Part of a small language model's weights.
Size: width 128, 4 heads of 32 (1 for keys and values), MLP 640 ReGLU.
Architecture: tied embeddings, normalized queries and keys, short convolutions.
Each number is 128 + 24 x the weight over its row's rms, rounded and kept within 0 to 255. Layers, rows and columns count from 0. Numbers have three digits each. The size before them is the row's rms in percent of the matrix's.

# up: layer 4 MLP up, 640x128, rms 0.16, rows 177-211, columns 0-127
# down: layer 4 MLP down (transposed), 640x128, rms 0.159, rows 177-211, columns 0-127
# gate: layer 4 MLP gate, 640x128, rms 0.162, rows 178-212, columns 0-127
up177 096:104147196125159127120160096112158129093119142187142075106130124153134132133135159123096135067108172123092130094149123094125136111147149161136123170110108118103152129136131107159133124126111098106142105131108133110109148142130121154129116090145084112159158109171135093095140134149077136124122104132120108141115159109113171138104135129130104191128156122144112156137162125100136121167109
down177 092:168123140166120159115162097119104094128116106114169132089146092110130140152089108102126093112143133162151112138100155180139099168123105117132170147121134151178118115103124094165148121120150123139093139152146160140161123185113119119120169142108155127120126067110106090151132148144136108148121141089113157140159125107104133091144132178118144125129097147115155147110114091165129127109131
gate178 102:128112103111159125116132099105101162095158113152143160101123146104116152105154148092154134094161106132089127142150149087114108130125065148096112148079172155121115156064126150140165155130105146140141135130112156079151141126115098124117119139116144179134111167074122090140150163126096142113081101123149130131139152114130127104095132138128098117156121141133137121140180143110121105126113
up178 101:141093141126161123147128082120161092142118095122156160102127150151087118167119163149159095132175095126121141142176116137123101118144093117129122125112134106121109155118133138131123120162166130098111140086144104129110152135105171115088067147082105147102126141112156179095165125119108181068109108137112115121120087128150105136136124123137138154128122093116123128109133147153147112165149
down178 101:156097135154131095143121139132134156126121105115147103109148132173093074146134077147099119141149113113124123118166136128096124131141139152146106139180100112179115136116136158148130145129117128173156097086090174121101180132051102089144102143162143118105139134153131162149173096135155146130133096124126119133140099099120120138131113162103118120166141095116156125113130158141116135127101
gate179 106:109157127137141103138139128129125168156134121162127120097126139107127094141128121155142150117168158160119115193114111145121128123130134146144124126092091107084081116104129133132182148131116119169106172120132121150136078148082121079122151124144102135092177158105157098131117143108140113159131144203079128142170151156137112105136150141137123095118108150115146147148120134123089130164147
up179 101:093145148123114109144101134138104146152147118163139144094100124118089134104119107122142150157113108132126123153076144104129181177110121101132105122137128159105097123120155125167169155135149154146121138201135140166141065159107122087063133125130114137167138145108136117164133116113169117143124134140105122133155163130139104108149119117097113076158140163116135164112100118102126127133158
down179 102:134134110147166127118125102077135133122081132148164109126154107152132109124127109158161122136155101110138087157079152153134146130133149139129155169125120139116095110086115164116073119110122147124150153063098143119143111145122174101152162083131158134081105096129122119113154135142122130124121125138100104077108143132111133118147084112112095108105154105135154080128155163140099166137110
gate180 107:152174089146193096170163142139121144105118186144134139089133148126177148128145113132117124115135181128111133130144120089117112109164112113134194128103095161138138131167147126127110128120156133122083120108153151151135183128150096135111109107114157161133145133120128156142114127117140146113145129161120105119105148168144171092108157154120154109089121150125117116131134175144119097121099
up180 107:134108135106127108073119160129156100120104109125179100118131126141136138148139154164125145146129190134145124154134154150071104125148090105108121100109172125104133123102158106178139130158132109118158110133185108122118164182163123104131107089103119171130125152130150141121127124099124111120136126115087159111118098114142117127126149130108175097113137093130119168128160118098136142136067
down180 106:120084097127171153158126156123120110107136151174132152132227078138147097136151150107118151144153119121110113108137125066086124124137115104124126134108095105158171133124122093129102138122108124120111140107132155080137126156147124152163122110118174141130105194137138116123144141155123157127143120140147149130138149156128126104138115127143113109086110127157124130123132102121106182151086
gate181 104:120138150113158098166113126098131122149131086161116110136132133064148098131112174093148096102116138128079090162099137162097162094127109176075146103152139122102143124114158125104162121136110101137092123121142118160105138142169108144122141104097165147147144106121145135116160139119113096094077104137126160119168119144179112121110124146150105130120118144139139138164142099111148140118165
up181 106:158134085202117116122099155100159077125153126137118163117151104146137150087093143170140140134096123144130142103153110142100107134143114075157122153097150130146137124122177126169125162149125155096157145145128125158149081126139130140120135118122148158120125145148118144146128108178152164159113130173136111130120138097082158089145119112142120157086151141105102127118105174131107116136114
down181 106:146111131125132123120156147166118132106145118152125125101115117135106128134096133127123111161158141140130129149158124163118099117152122093142122130137139091146126129136116138114140111166137108115165166151144168148202135132132143163103131110120153106092112088107124118180134122154175114099122124094143075130121158155107105064163104130084170135119107153128211121115143131150088106135140
gate182 112:103197163146134107136103142136145127126080086119128093120153146135135116129156144108129073109166176137110137103128143092105135124120110153094123100140144099098110155129157133128170112093148094200090101151118127096163131169130148139165122128118138072117124117131094134164145146111148127100134144130143164161130139104115131126079137113144133118097117147147136108121125143114174101130108
up182 115:122130123147122135129160140086132137081158128129100082101126100158176116160112111118148099074129168140120189153119126122112145175104133107123111131102094115143152120134125174118131108136137126144115097089170137159146150108170127111133110125139150149156138135156132137150120097125095158105132134119109110195107146108106120111118186102082155121128128123130128137128100158135113132076082
down182 113:085094093129140161102147093166114096124160121155138133137132158145115125115093156116115141132133151107114122107116131156153129160124137147125144109180122130130193171126099137090154121119061115128117128089139168136111145089166138121138118124122129121124147129151120137128130136114095123135116113103121142147128163082117089125102165196129172110168110120108155123086142108166102115109169
gate183 107:166110124132148115145184085160124105156121128138151108131128157127123085106115175155106112162145163126105104137095132119130157089138106161072131157145158143118129147134138123144157124124163137140098104131130138140165148136126110106156151130129154106179121089087120174138101140105159160142088169175073133163160153121117105148142121134153135152169125149138146129122142101127166141113135
up183 110:155098132105175113141139151166087100160101166128145125155122129129149174082162151069161132142116168108112103140106115108101121083089125204120117163148131159130148102124123122090124107139137144079113119153138153104110118118133171116149131129150127123182133101155100132125093128103128126119110122105116149135094119115117129128119123088099117141147103178150118124120138084138114130127103
down183 107:137140112130154108097083137113075137127148120126131151161142110142144100130114142115133110108111131081117145087125135143104116163151173147200161124146166133144176099119135119125110106113104143130115132159134132087091147114184098177119104145175137138137170151128147144129133096146145147113085117136119112170122173120145180144121141153121142081127159163119126160126147122136153109128150
gate184 097:126181141152124099147119104136097108109092127103122165114139141132110024121122169103130138117121107131114149115087124139142147133121108130099158083141132089158187130135120092158144148176115076108093114094121111150133125128138125143123138146137134111091114135129166075142124130149157127083108155136142106142122120161148125131113099167143125132147114157164136079128126123119142114136129
up184 096:107148158131146145138129122131146143097138095145114091113110123132177144174130096118140129126093167123130140091145106129098136179129168156144157145124125184148103148095131095142107118104160153133156177109134113146128119117138167122094123156180147109137139116122088150122147077099124141074132127109121134143139091124139128096142135086189131074116130146114143131103167126087118139126130
down184 097:101110121088085093117151114153093148155078080114125076132147155158110152133116128142125097126143146115157102123167120115165137165119103124129130146109139112110126091143120120105157148126176137080081089132123104136126125214137112126091132117137131155173123139127119163121142137112116113125166127151103144139129148092158104111127147138174128142117158160140136107102125169112097106128147
gate185 080:186104134139114152096107143149129093156171156122143160128131097132110131098080140127107135134126135130122112146125109147129105128147133153131186098132189127132111117096106054140103150134160147137093121154136137118157123153103136130128120138105131129151124073161108150086146123145159168111185111130151081129123106115153167140156120128146138120111125131122145126125089126130147063117161
up185 087:168138105150138144123141158139158124134109143173137106143154159134115134127103139124124093130134130143129132136118104196126128112158109111127101066143111101099132128156175124098124098108124137138149148100144191089108139093180154093090123129192126143124111146124163115122127143125147094097097105096117122151131156140115130122138135134091137084125101134188141120129129148090085112143106
down185 086:086125169136106120136144136136087120136115103125141148097057080143097116143108081129138134154129162122125136137139146100155144134121148182119157150161083164119107126140089167064117150128104166143120124141138164130139135099148140112116083115124123103109119132091144143148182126107127120136162125152132116120096156132105121126095162125126137072134158093147095154144118155124142156142147
gate186 091:146167133145156090114156138128102146116156117090177135129112135113139147116134092107152067133126170153077078173103125103104126110131097150145135127098112103178120138103109174129138132162097134147071103125121122083185117133116115135098117093145161124117145139122122122114100113149161151141110117129112158142138108157100131128105128137121140121099114153111150098155120108121179095107151
up186 090:083179130167129113103135165123091152102119156125134154146106116124114142131103125143135094115154131137114098175087134088118102130149041128141153105103105120161117131146173124113151142165111123137085108097158153092111104120098132106093106110146152105127126121142129136126114115168114137079144157111121140159131074127106152130169114119138122128086163134113141115150128118115179134111125
down186 092:125074111118128134120153138140155139120102099128153144165139134151157142122168151081109134110131169138148112129104154134161093183089118128149130114175138155153145099132134181138074120130122120116107113106123075124144140090095162085106122125106115097117113118112149154126134166131106090135173135095128144109140112068134132132156178155119138127134126130119125113138139081133167119092152
gate187 091:133150105095138140138095117124119131154145101100057143136128146119131170106171123152090095138108186107135135141145164125127133117108077118122130115097130088151132154137123120078165146127094116128151139135150136104150153148148100166115142105087133147139107168148114087180147144137122127126142157122130123162108155167139110141088119149140145116122165077146119091132110168134156123129085
up187 090:151141112141144124129148163131135066132141055105152146128129153121153126164156101128150144120120110141129127138089120120100138077118132132117109147154160124123174155099163129132113177053136125108083151093115159199132070110131137135127143125167158137133113128093085116105143135140119128094109097154162128105130171120118138126149130161128135118124116145109135107121122130150135135147157
down187 090:069142136124118113140124085145121124151142095145140127150117150152136149085131096130132098102178154152136120131133160155127120122129138097146150146129117102160092120167101181118152093122160156143157139134139189118156150140108093121132114170162091128151143189134138110116166114126072161132130130122132100121103137133164153150110136109109105116160129131099106103129136141134078158105167
gate188 094:118135157136116128119156103148150154142131151136139138073106131173105115129143129094108134101123145133104169140125120127165127122110085144127124128125153116134110150149089108159108107150093157135169089092140114116163096148062113114106114120108143146109157187108139148072151153130160133162110074101122160111135108152140141079114145133103107120096105155121170139095149152119139136111157
up188 090:143141112058080138059123140132070123118140127159121125130127108096147143057128118090122115120191133158186147101124153149096105131136109172144121124159090121128142129136156121122132121128131139121138136115120124116143126143120120137103143150188170133107155119187135137101124103120125141142121113130118128081104109151119099168140147116135122141129146116129139165117118131160090098138094
down188 093:146205109134126117108137155114131095103168100157129125129110108117130156110119097161138122125139139108144159177141155129152103123101101128132148123126173144130130159139122123158115125116116114107148131131126188140131094147117149168138111109169120161140143144082123118157159136132128120097181155139121109102128135132169097167139119135047117171092165095147131105118117122141167137118158
gate189 108:098143116132160115125139160189154123107109129110104109121131101114143154118130120135133109132131062139081122160094151130126091154166122174105176151114134141161131140105104146097150145130093127087108135147145141156142120144127115116126100122128137162110123141100167100159113150139153160120099090163155115168121110117107155092136144154165145147160132160136123102172126186137109103130170
up189 109:144147169096100126159112166138154160087122098129135111149140123093135142112110143174129124140084146131120165114090127111130091094077170125105091122128145117113085141086104108115160159172144126123125126101122154108143132118168123132146115082094110121154134145122120097132138127104154136141136154147128183147101124163103165142150100142122147110132089138095097100082094112127168129156124
down189 104:178109130094105123154171097114091126144163118131117141101101130127122143115146100123100133085122116142110134139103097130146132085113170136148130081143139121125136151097097132175103126162109126116100128085097152117124104082132116098168147115086166095127133102158129103108184162125175136089165155143090149122139138150136084104126123125143140147116077136127100125128150120162132115153113
gate190 102:137139135110135080139145125130153106111133164139152127108127124117103139122118147119139084183153108119141139142113155129064133130118138169089145099100100123130159133138148149145146113139075102130134102112114121131121112116155096099115172123078163192091118153149108103118127127086147150184077140136112135072150137113121118127131126130089124168144103144121146137123083118117112088144156
up190 103:121094166149143088109137088138134102126126114147118129144130099157118115131162117156077133119133110106154137114122086148150137121135111177088150127118173087145160136111086104115086139107155113154151184119137127092098085128115121148123107127159122105129080078129123095166168131112136156135109139145139124130136142129142126162135124079069118103130128107166111069118136119124138103141114
down190 102:143150120123146106110136141128099145110151099181139125130082143152099137133108166101151139123143109122160127132119128118173121148111158136123122115062149141135114063135164072133172134140069121170117113112144144091106082128138153132133087121133110125164163124121117151130098121133144112127120121150068139107099110134117119155120130135130121081197117119084134126138144128118167143133150
gate191 103:153125131101105106146130135132119103116114139097108108142116147140162116133101134138164157100089130150095095120155153155144156128107138131083103152083123147152139140148101165064140084156128142124135112106161094085143116138157132132160142082147104165109114136128116109156111161093168162146149116140125089128130147109157062127108144142153129143131146176119156127121172146179128121117132
up191 104:127141143076106140140132087132110135100094071143126156137103152086099166148175139120118144140133154108166151151123151138130118090157184117167149111084157132115160146116146158137153142117122150115159141120119133157141143167098135172128117108085111150085105118147119133095097100173121101172131116171130120165120150162118149131118091137138149121127140113117114146118079122152110149116114
down191 105:149128110106152172115124119114121164137122149168098122169151146128125156120182123118118148116184136139131084139124173133120152100106119106133110113108142117095166159132087154130122129153106120113169098135143077111136146137124129102133158116107136147110147089121109156103128060146123092146148123094093135106160150138140077110140149142150134172124088076095127130122132116150144167146105
gate192 095:131163171125115106143065145134134141148118144089145152080110169113165112149101151127143122103138102109084114125136124144138121120130082092084203125141142120137105122142117095116168141111177153150146112127124136131135128143128160153117149120138106165105088155123170140131139118178120163151141166147166121164114114136130123140120157125121130146126112174161108089131139168152137133108161
up192 094:121132141171139111102150157112154120145127129125126143086105113121102134128123179152136061154126111131088077131128125097194158115096151111163115118130158154113108126171121109120126139115135072149154078131166144120114103091137142092156161066155125141149137117108128125119132121128147121151126083096158121160101152121094159119136102137113151144121179158127149156120144134115124135133114
down192 094:113109125141111120144141104138163100118140132168151098115074131141154131109112122067121157120113090118124123065141113124116135153135134094150165145121149126137145145109152137170127115130130149175109163120120147190081161124075119164129107131141086099132137093119129118136161108161111135112120136091131136164170157139144119111116142162131153102182128151136115121142145092140113126174160
gate193 099:141120143148125117133130159124097101099107119122163100100148112106137171130139136114176142085096175088143136139137200129108131119146139161129153094125110083175119168144123121107160122160103147150151097151146133126110123158190126131136118114114136130128119109102101147119137145112146115110104118106147120083148169137120142128076155110081098107082092133135162147146094131100135120151130
up193 101:105148133113134114153119116085135133144126066121114159129146097065104132094144151129136118138111162108115087123123130122108085100149141125115117141139105128126139114095148168161126144136122136113125118124129163131119140144158116114108127141134126127103179150106114128137144095159092145066150101168123123130121142098165107124094197119132168086139181116061137148133150118097112118092133
down193 099:138132138125098138134136105138144108117119169139127107134101122069113120113147136141118092096180103155117116098172134132113103147094138117135123111182135128144109114117148108115147121109095177112084133131164115142126120146132120091152143147124131152098115192071123133106129136103088107120126111080166145122153186116166091099103130159145163119118092122154110117114128115114115082117085
gate194 103:157119131151119122143143080162124131127112108151179170101145126150117115087113159183129156092112092133130098164073105141129128099140133152090159103128137124098151147144157142110162158129140158165093096142138155120107126140142098130131130116163155158114097126126119140118097155129152125088124113117114111093150153116172120135133103092154188104145071146129157127153144138134137108144157
up194 101:122129158119087097131145155078132179097136138118124104109124107148120142137147127175111144121172118117115140122126116133176104116078110129157116141136109164156142142156072167108156117129102128105115150120147153147127150139096146133137097130185106139065113089132130148113154122176137143102142121101115133135162118132096089114126126180133120106109156097094121096121122141114074130127092
down194 102:120140102173109128117150090130157107143122116093120088134141122172127119125155141120116170116128158137130161149117153131174115142132152139105157109125146100134096079145155116129113136163154109153188136134121149097155155139117106135113110149084135145131110102154150116105094139095161105151118136188156112096123136137135162072155086128162143127132128115181145133125143109060151120126114
gate195 103:147146138135155100144119109141144128128139127128164122108162139122099179130138094166162128093180162091091082171127123116090140132116132135116173100105130130159152138161127103153151144112135144147125125093073114131120136121122047103158157114098140098130151097152113132140072161113106144159072138106140109107116164138116138130131138104133129143115112158135141109123108129119083132114112
up195 102:131122108133126114138118128112082142142157143146137159147134121127133106148101118107172127111108154110133114125193135144174101159108149104144163105131149138125148161121134140158106112140126115111134095127132109055123096123102084124151133134091072117102104142148107134154122174136123152170148073135131110165118113153135130116123122098146112191108116164078130153110102167100111105132161
down195 100:115159122091119099138138095175120110122136118160110144116199145085157106141135157128153147091140102155126127141149113102111137154122157187138157111115117167166130117083122160179152120159129142131122109115092114136154133109108122126142147177124148092108100110108143141123127123128086107102136140172158120107119118142124166138144131136167102145119105108124111101146076089097130092125093
gate196 111:114135155169132064122149106115131150123089122108161149117127115159171171082123153143128110159136136121168151176119132139130143133133107151105109129145118110119150147133106109125165090179079098119118086129136148133173142138121128148131144131131116121140099149162123111083102149117146133160150118120159094164166116128139122124096110121116085134172097140165144103145129100114101117193136
up196 115:121114151123148137150132163137113118135147123123101152096141101128143143062180113146164126156099102138138165123158074114135168086126127146060135152174179165165120131100137136134128155135134088132092169161126135152100127122138139135151155127131137128132170087119088142149113129120109091135132109153153137095137121134131127153168146136092111127098150144124149144130115150103136182119158
down196 113:120100105120135140123107105167173124160081123119108111109145097111125160111100124106158153146142160147122135124055109126105137121157148131126112100132075114099142159157129119141085122104117140132107149121146138134101128121149121122133074128148099103168165126120158096141127128097140143106090127101123153114134089112144149167116106137187109088121084138124132169156134182151160135099149
gate197 092:111188115148103099129121162135067148135161148124124137112115137123162180129119106150151128162093115186114170125118081133148119109099133159116144157121115147177110160153159139096116131144154150085148092166089136112151111147157115143151140127150138170108131144107157189110160130121134107124109158149140124128131099143127151133133123153114123139126122153175134140131150140107119095161162
up197 089:112175108122120128178135133110133099148075122126153125161135118135090144130121158107111139162153093126121129128115159097143102125148120108112112122143175093107142119167097061119111135130131119108105130150105084142154121136114130128153160141178169141156073120166161094122172153108084122119116078121141121136132141147095123155143101132170134102134116119158108125156148170149135121160138
down197 091:149111133108058138139149123154121147178137133094108141113106110105111098120126122141121160126099121144110159132131095124131132123116108109125124153143117139089098106094136117017172097129119123147129119103132120114124128137152099163123138128118127123095128146133116123115108126142113142085124139115104100113138101090194167125134157089121115101099136098097156139135134140109136086074156
gate198 100:118142082131119117106137138118095129169156161126174127121131139089174094127100081099153088123095113147119120148170084135123164094152118158117119121148107142120104159163119160150156067146137135136126143133114157122116107159130093125099107105120172131156135147127111114116115106145138133138153142119134121112107143157140114104095170188088069140137113127167133136143122174117147134154136
up198 101:127161173156117130112116149125127151137124079147098108093141144102132148134078136164125114138115126142159091156140130156112110175123167128089140112147082137098115109136118121127127082103125093144077132157113152123112096140129115126093098131132167180164126180102128130138103112095124103090134152140183132120114129091152151143129151154102130141152154130107146123133145169155125089094158
down198 101:108102117128135158114168146133102151139112123148109104156069140127150147106123099101193111113116155123118157126173117076132141153162126155135141143114111112136101101108120143088096134134122139117141136165127130118151095138119156141103108102169127162121124147077135096151136131126096113115150124166100107170090116157101125142132083137125098108075164103102105124111120147131180117171104
gate199 102:122098097113127110133110141098081141127103139133153112138120110098128084138131171117117145153114123120101130124143075163108169175135114135131148107113139083145140161130111103105117135095102102135104101083086151090127170123111113115137167132117187117164106174134146171096152145110152142093094105130137107123142134139128117105077124145123142142182132109153142072147099143131142136135124
up199 103:117115090084114141141141153108087100143158140114150117142123146109153120141125132155088164087131161157118110117120148129163150126155130159174139146131119108103106152162116122107130143163114144177102121110130135145106147115149141129159168141125151097131075129113128140096135115127113153097105131147078099120173147067142159109143164117114046108138144104131148093124161120137163133133122
down199 103:157127167149125104112162192138088107111067111109121099149101079144122139131142091112133169115141099132089154164108157113122130142129120175176104152120142116099130121105116163121128148130146126133087105111104119115134147125109117144160146155126167143080110160167127096142139106113116159122106110134149128109156122154125152155118096126107144174136153157106079153123159148133097156128113
gate200 099:067122137165100109126138119121168121141156068085156095103151118128127151109166135104134126127132109121112161114106121110111103107138113139126138127108082088110146139070119135120140150086108097137102125136174115132127144132145118171157088144146104105121133126130132153108138098149088180148122157144116173156114156156181147136113144125148115097167132132146184100112139131131117125136090
up200 097:110154138140103131072137129124115153099112110114176164142129181132110119130100152124080118119126086164140121117110139156154132136146100082159110161134139124123128138114098125124179122088142102137145066114165124102136131126134168152142118093166093117167146108133147157124150136096123118067120138112136100172173110148112136127130123095148137096121129142140071144101165116107123134140132
down200 099:119132083133108096139164111141129142148120124136134142135205121105119139091104109124142147146158154146119121152122166185117164145128126168139127146123119148116199134139113107124103124168112134120119119123116103148125147137125112142105138175154130133141120065149129199124143102155117104128205145117095139140125176099152125116127114114145132147146173101111110139101138132164128129143108
gate201 101:140122124128156110161116124124120129188149174130122147145142142186116112108176152105150106101136082122085149146123103165111178113165141097102083114099128149144141139156152140109163117126136108163123110138174156158115134146135134142109145162171131139112162120131137145130088142116146121116117103188128145138110174147156141132102092141120109098154107155095137137160133142085111136112156
up201 104:126101124088149120139150131093131119145101149153079179192133110100158125178122111117101083170136122162123153055139090154126123164149156143123150147123124106104128133105151161128138122115107107174173125117113108135105097135121113119106137163126090120150124119154137152159154146133118140091129115134171123130164108103124121163119088135151117172138098134148099150107154138107146112119122
down201 104:139135129152159124138113117161174111129157111123116123147121108125119110115124162098103096131141155135142152163141120135102101178104111139123117162124088148158140097114142108113124144122139121140112069165113152143125117185136117136118128169155171143144116186154104124103094089138121109142153129132132072138151100153099134101111149173085088122129150127120082152123118133118129103060156
gate202 105:164108120119140105141114099117091125155106100118144117144136129115109107107124151100145109146099145159109120106090164119176142092125120141128168173138116150076124144100118129105177162091144111180145138150130116138114092144151077125183151091150172120172132120137098111117136137136146148152108087135122146123155130127150106130151117093125146109110094147157138134170130141084134134070125
up202 106:163114114115145102150098094168130153118067145140170125101142176087093099132138139120126096144089127152171160086139180120146155135111129129133178149131141147137143101130123130116145093106145134154120137122110095153091093148108097104153108109097111103179168127156096094118130154137143121141106098125145133146128112117112124153139085089115107145105106087133143150147107149126134110140097
down202 104:162114111169145115096066153113113138143094155106149144122115103136102098095149093148116101105106082133136122124111094124141105146117137125121164131152133133123120142110145145091091099103137168136147146122163152157138152135177153133174160119132151118100125192111103122115152113098102094090130128121119090104133166104147153123172140095097131104131130120107164079138158155114104126143119
gate203 086:137119078131122154124122089093117077151111140129148114127131144106111124065097090111168154120166126149133125116153125129169136100116146137109133166119174111151108098143171145104134120131135074123107133112115128151120106142140098159151145167094151130194100154122168087114137186140143159088130117117098074137132132128144099135126136138096130134146160141141154098120122159128142129132144
up203 082:113089120112083127130106137122075085125127125128122074088102144112136131117153139103145075146132147168107149162138123143135151104125103157085136084119138110186166121137131070134131145119098136118109119092100152130130140135125166120123146089133121122154175134104103102146099147130141137128169120119129129153085103095144082098118159132099092102143102122140119149110117164113128113086115
down203 083:100141082131113109103144142142126107109165121110137089102153134121140171121073122121102160166130127122148134165135126092105131122123114171130138168182129157128104144163118119113166150152128075119093100106113085138086127135154104143131120131127103099123131114128082135112141162127152138141072096106117087102139099141074121159172150119116118153139128127084104128151129103156100142115108
gate204 103:134127178127173088172165120117103105121116149120119075137145130140143135138136113063183114151127129155090124153150119076134141118104150105102119153158122147168116118123134148138129145132097092145140141119108132100184165143144144140119090123117107076142131149145116147105160138103127139090096106155125166131110137186126129089081119156128093143120156112142124127138109102135134099113135
up204 104:132121145128135141136096088116122147158158104097104155164125122131151116118113110132144129115116162144111112144100134128094073148120185174153120086135172106124097128127084123098093155090137119125133177120094162150115131142153131162093147119117122155126103108105142130145114180170131119162132146132135126151134118110126091174150160118146150177108153159166126170119142145126181137149129
down204 100:112198108131098084150142119107129137117094123096126097131059138123131130101143152164113140109171140129114099143094135086080087088127099134103135125083151084128148152136141098150097118117155128156149127115121225143128119152130094165116125146120132140115148119105130125135151131130162153124104125176131111128116124113151125121114118108159110135178151151142133123121112143113144120141129
gate205 109:141149127142200131158118106137144121152117138125151108083146139119149119128151106149142100119178141137145117153094138131150157127181122143088096162107107122103101125119126190092178105099120126152114119136130143147133132138128083116115096126152076138137134131109119125136144176128159127130095146134125115140163124136179115103113109116154125106143134149206151162159138123119089095149116
up205 111:133154098105170124116096141160129157177162106106151109103148137144159138123109095067112166118112121131145118168160156173106101110155114132167124121130109140169122137088140099121149131124105143112169139120169129081132127130141141123128111157154173119170152144154173140127142147141139150129124162149096122132132125127099150131151141084142102114159129144110121125151092116119127166083187
down205 111:132165090150147080134142101083125127150121112118178148165114114127152149168119169143152112126137132096179137128121079130123151101130140122146122138089133163161140132116112127188157145131134098117133127126098092155110107128130094116124127166142078145084114118119102145143149123120105110097157171157139091140132135128098141185072131143147128170151137131104149136155153157114134125151148
gate206 065:091116173097129170102087132141134091124121145143123156199126081115140120154115153113109113091140117131148122135114159125112078143115119122158112095137092142134125105116108151115113168128111155088138165127122132121105093153100116109150148122112122093106137141166109157094153093174154121111182113102101127113098116174125148136154090125095142162099146101167099121140118131129131115116147
up206 079:122147156113127126098106132157128105169124143107139138144114140156129117103116120120142134106118110130114156174149107117116119147143096132140135099152143113088108139100177143132146162152077106130156155084121136149100133132122081141100094136104101127111191149132190135099115141125144141129113056124102147126120107139092140171138092090130101120115077135147183113135175159129114135134125
down206 081:088130127156132147116115141109110187091094120172103134104160126098135120144132129102100114152139117130136139142131172117130154121087105139141141153114137115141119120127085118137130135092128169142125086146138082134147123136128151089123147122157154136132112088137148118153125153092116114148201112117146118127096169092198104154140138193120127150131167101133158111107127128085138126113160
gate207 096:125138117150168104141132181166152154134138115135125137154165116094145155101123122115109123150153117164137148135144125124103109122132068147121148116109165097136072152130093106122183131124164113133191137125134104114143164145154106124120125150167108053123145149094156137130124110119177144103126132126083121159138133117141140137109148172133108102121154114123109108142109146118084128133179
up207 092:117126103131143142114102105119113133134075160121158111162132151130124120129137150110104141127109114123116131146170136163114153107148135100163116120103147140095130116158149160130140115161114130151173131105139132150137129105119138127123110149139139116169149120136165157131119101120087133093111105157085089129131082130170151129137083134065149094147174150074123152172106155184100076153131
down207 093:070141146154098149109136191140126168140100144097129102088123113127103105156119154165121167123143132123099114134139107148138133154144174146115103099148109104109134153140142144085138156114130155125111101120148157147120114150130082163150170133155178103114120185095163114144093120127122106124163110175138124107108157132118120111090134120128150108146153090123132153159132125101126110088093
gate208 098:119143182173132109148148131123106126094102126160164171128147176094157111104145103126142122111142122119127107089104115163152165089132096138128128117114107116106138127115139157124134120085137126134092142152093159173169176118161083105146120120113169140112115125140137185112094137168168138102094169149130137100136157181123138161111126146111119116118117141133155121158143142098131116146107
up208 097:111142149135097120049136133160132131107147111114114106113107136111156146152091148131094143136125155114136121132141163076157139142137149123149124093136136107120096142140185106139146145133136157137147110155112083115123119130084114119108143109086125123139109125113106041144173089125139129125169074108142095123117099108147166134153127113159129128116114124109125174107122095177121131106116
down208 097:139160120102136125137158175144091124113164123115099143071054138126113102100140143138144172142102073121104161181121152166105110134101105133078110146141137174137115119112111087135128076179114083130100113147154155129146104146127120123105103143115123109122144116167127106111092132141123125122131105101127098128121127147158147116113149167088117134105133124170153122145127126106152118111120
gate209 079:138143151071158142124128144136114129162121125143116131130102153110142113104122151106105123122106146125133186171168150090167119137114132171132134108126139111183105100124104091134098131154107127132159127165121139089142112127146122133162157103116141149130194167132140125172128141149155132133137132112097099105137127124124126083141099091129118152165100132105148199160122132118073133136170
up209 082:134109172150095123108163122172126122124107103120122128112114113153104159163152117093107150099164118143119129152149155091130170118143157114133144161107124117107155121146117129128132121129175149163119118142174120132131145127147148090162181110101128125162142101152120105157117164089109136160130098126181138172108163110135159138114124160129122160133070123137108136132074117064123149139140
down209 084:150165093131131133130147111123073118136177147125125118143142133129145168115159137129168119148081104125129132100114142199126160140151124132130129137084139149112099125130144142136159107136106097117162122149122106106121142111130106173128116119124094122140125083117138141095123125177120081113078098130112140106087076093145147087182132128135112115151139100076119134115135078152097133129114
gate210 103:115134076129152085129122136132102125122100111103191117119145159145103099134116118116145153121138123118106125165148133139136160150164118173138153126111127139140109184096160164099124148116122168165080123158147130178158154144118109148122083118123143143134151129160175114118149124149131131173157108129113097115170108146135155150141067117163134141149110185138139141158106141135145119126147
up210 102:114104096090106110107117077162126105137131117124096146158133120136112141103155117155122146102136131111105137086111092148165119086113151107132128157141115167074132147097129142149102144154117121150117136126135125099144102132112163097128107171154050129155087097098112135158092146161140123179110106139140128113153148149142079120135119113107165099148171139127140140156112126123131093135088
down210 105:099133141101132143146149095107160178126103148129133115128154139139123133065165134167105126109091062103117145108093096099128126108125156111157153136133105105145117117145099144144140129138101138134121139093119084118124127141106113094091147154114121126122110100111102119138155170129151153108129120135141178182138151116109091127120097115168129060128129100135150139066124119102137124169116
gate211 119:146162166095136079124136105176124137132134121123128101083167137109118109131110131141158096168116152133119138134137109150123150154160135149116125115112180131115141111112169112089169119099068093117096107132127135154137140157114106117108134139130122089190133124142157112126112129120153196152093142161110144137168146140152117096120131151122141128125100133178162163096136143109106117166148
up211 132:154097133100184135106115113110119091119096121118117131080138116130122099108138141082086109148171109165136194123107139130077122125120108175126116128117103090145135109145173174078112105141118134143138108123154084115103124155148151132123135135103164140063134142137178152115122185114131103144117110114115077158132136147158147118127126154122135099122119124109121139104121130106137138111135
down211 129:084151145130101085104119152113126126097094127118168114143097116144124138111160147122111109144121083100147154117121115108135154125146091137143080127105170117112116116120149143080143117111170109113105100146152146139093117125092195101104128155127088141122143186145094081114108104127129149100107120148146097099114139128137129104128144088106113105126124158151185087157107157142112128112142
gate212 097:147131116122136113139170123101142095130088167139138088158155143115161113136102148120120113110085127121130132104105162100144177090161097181106129115156163121153105120117097139137188142144120120126094126128090135135152161129130103124100128130129135115154110118140133160129133146149126171155077110128081101160121096099189098152126175129095117129150148142125148122122120101129165144147082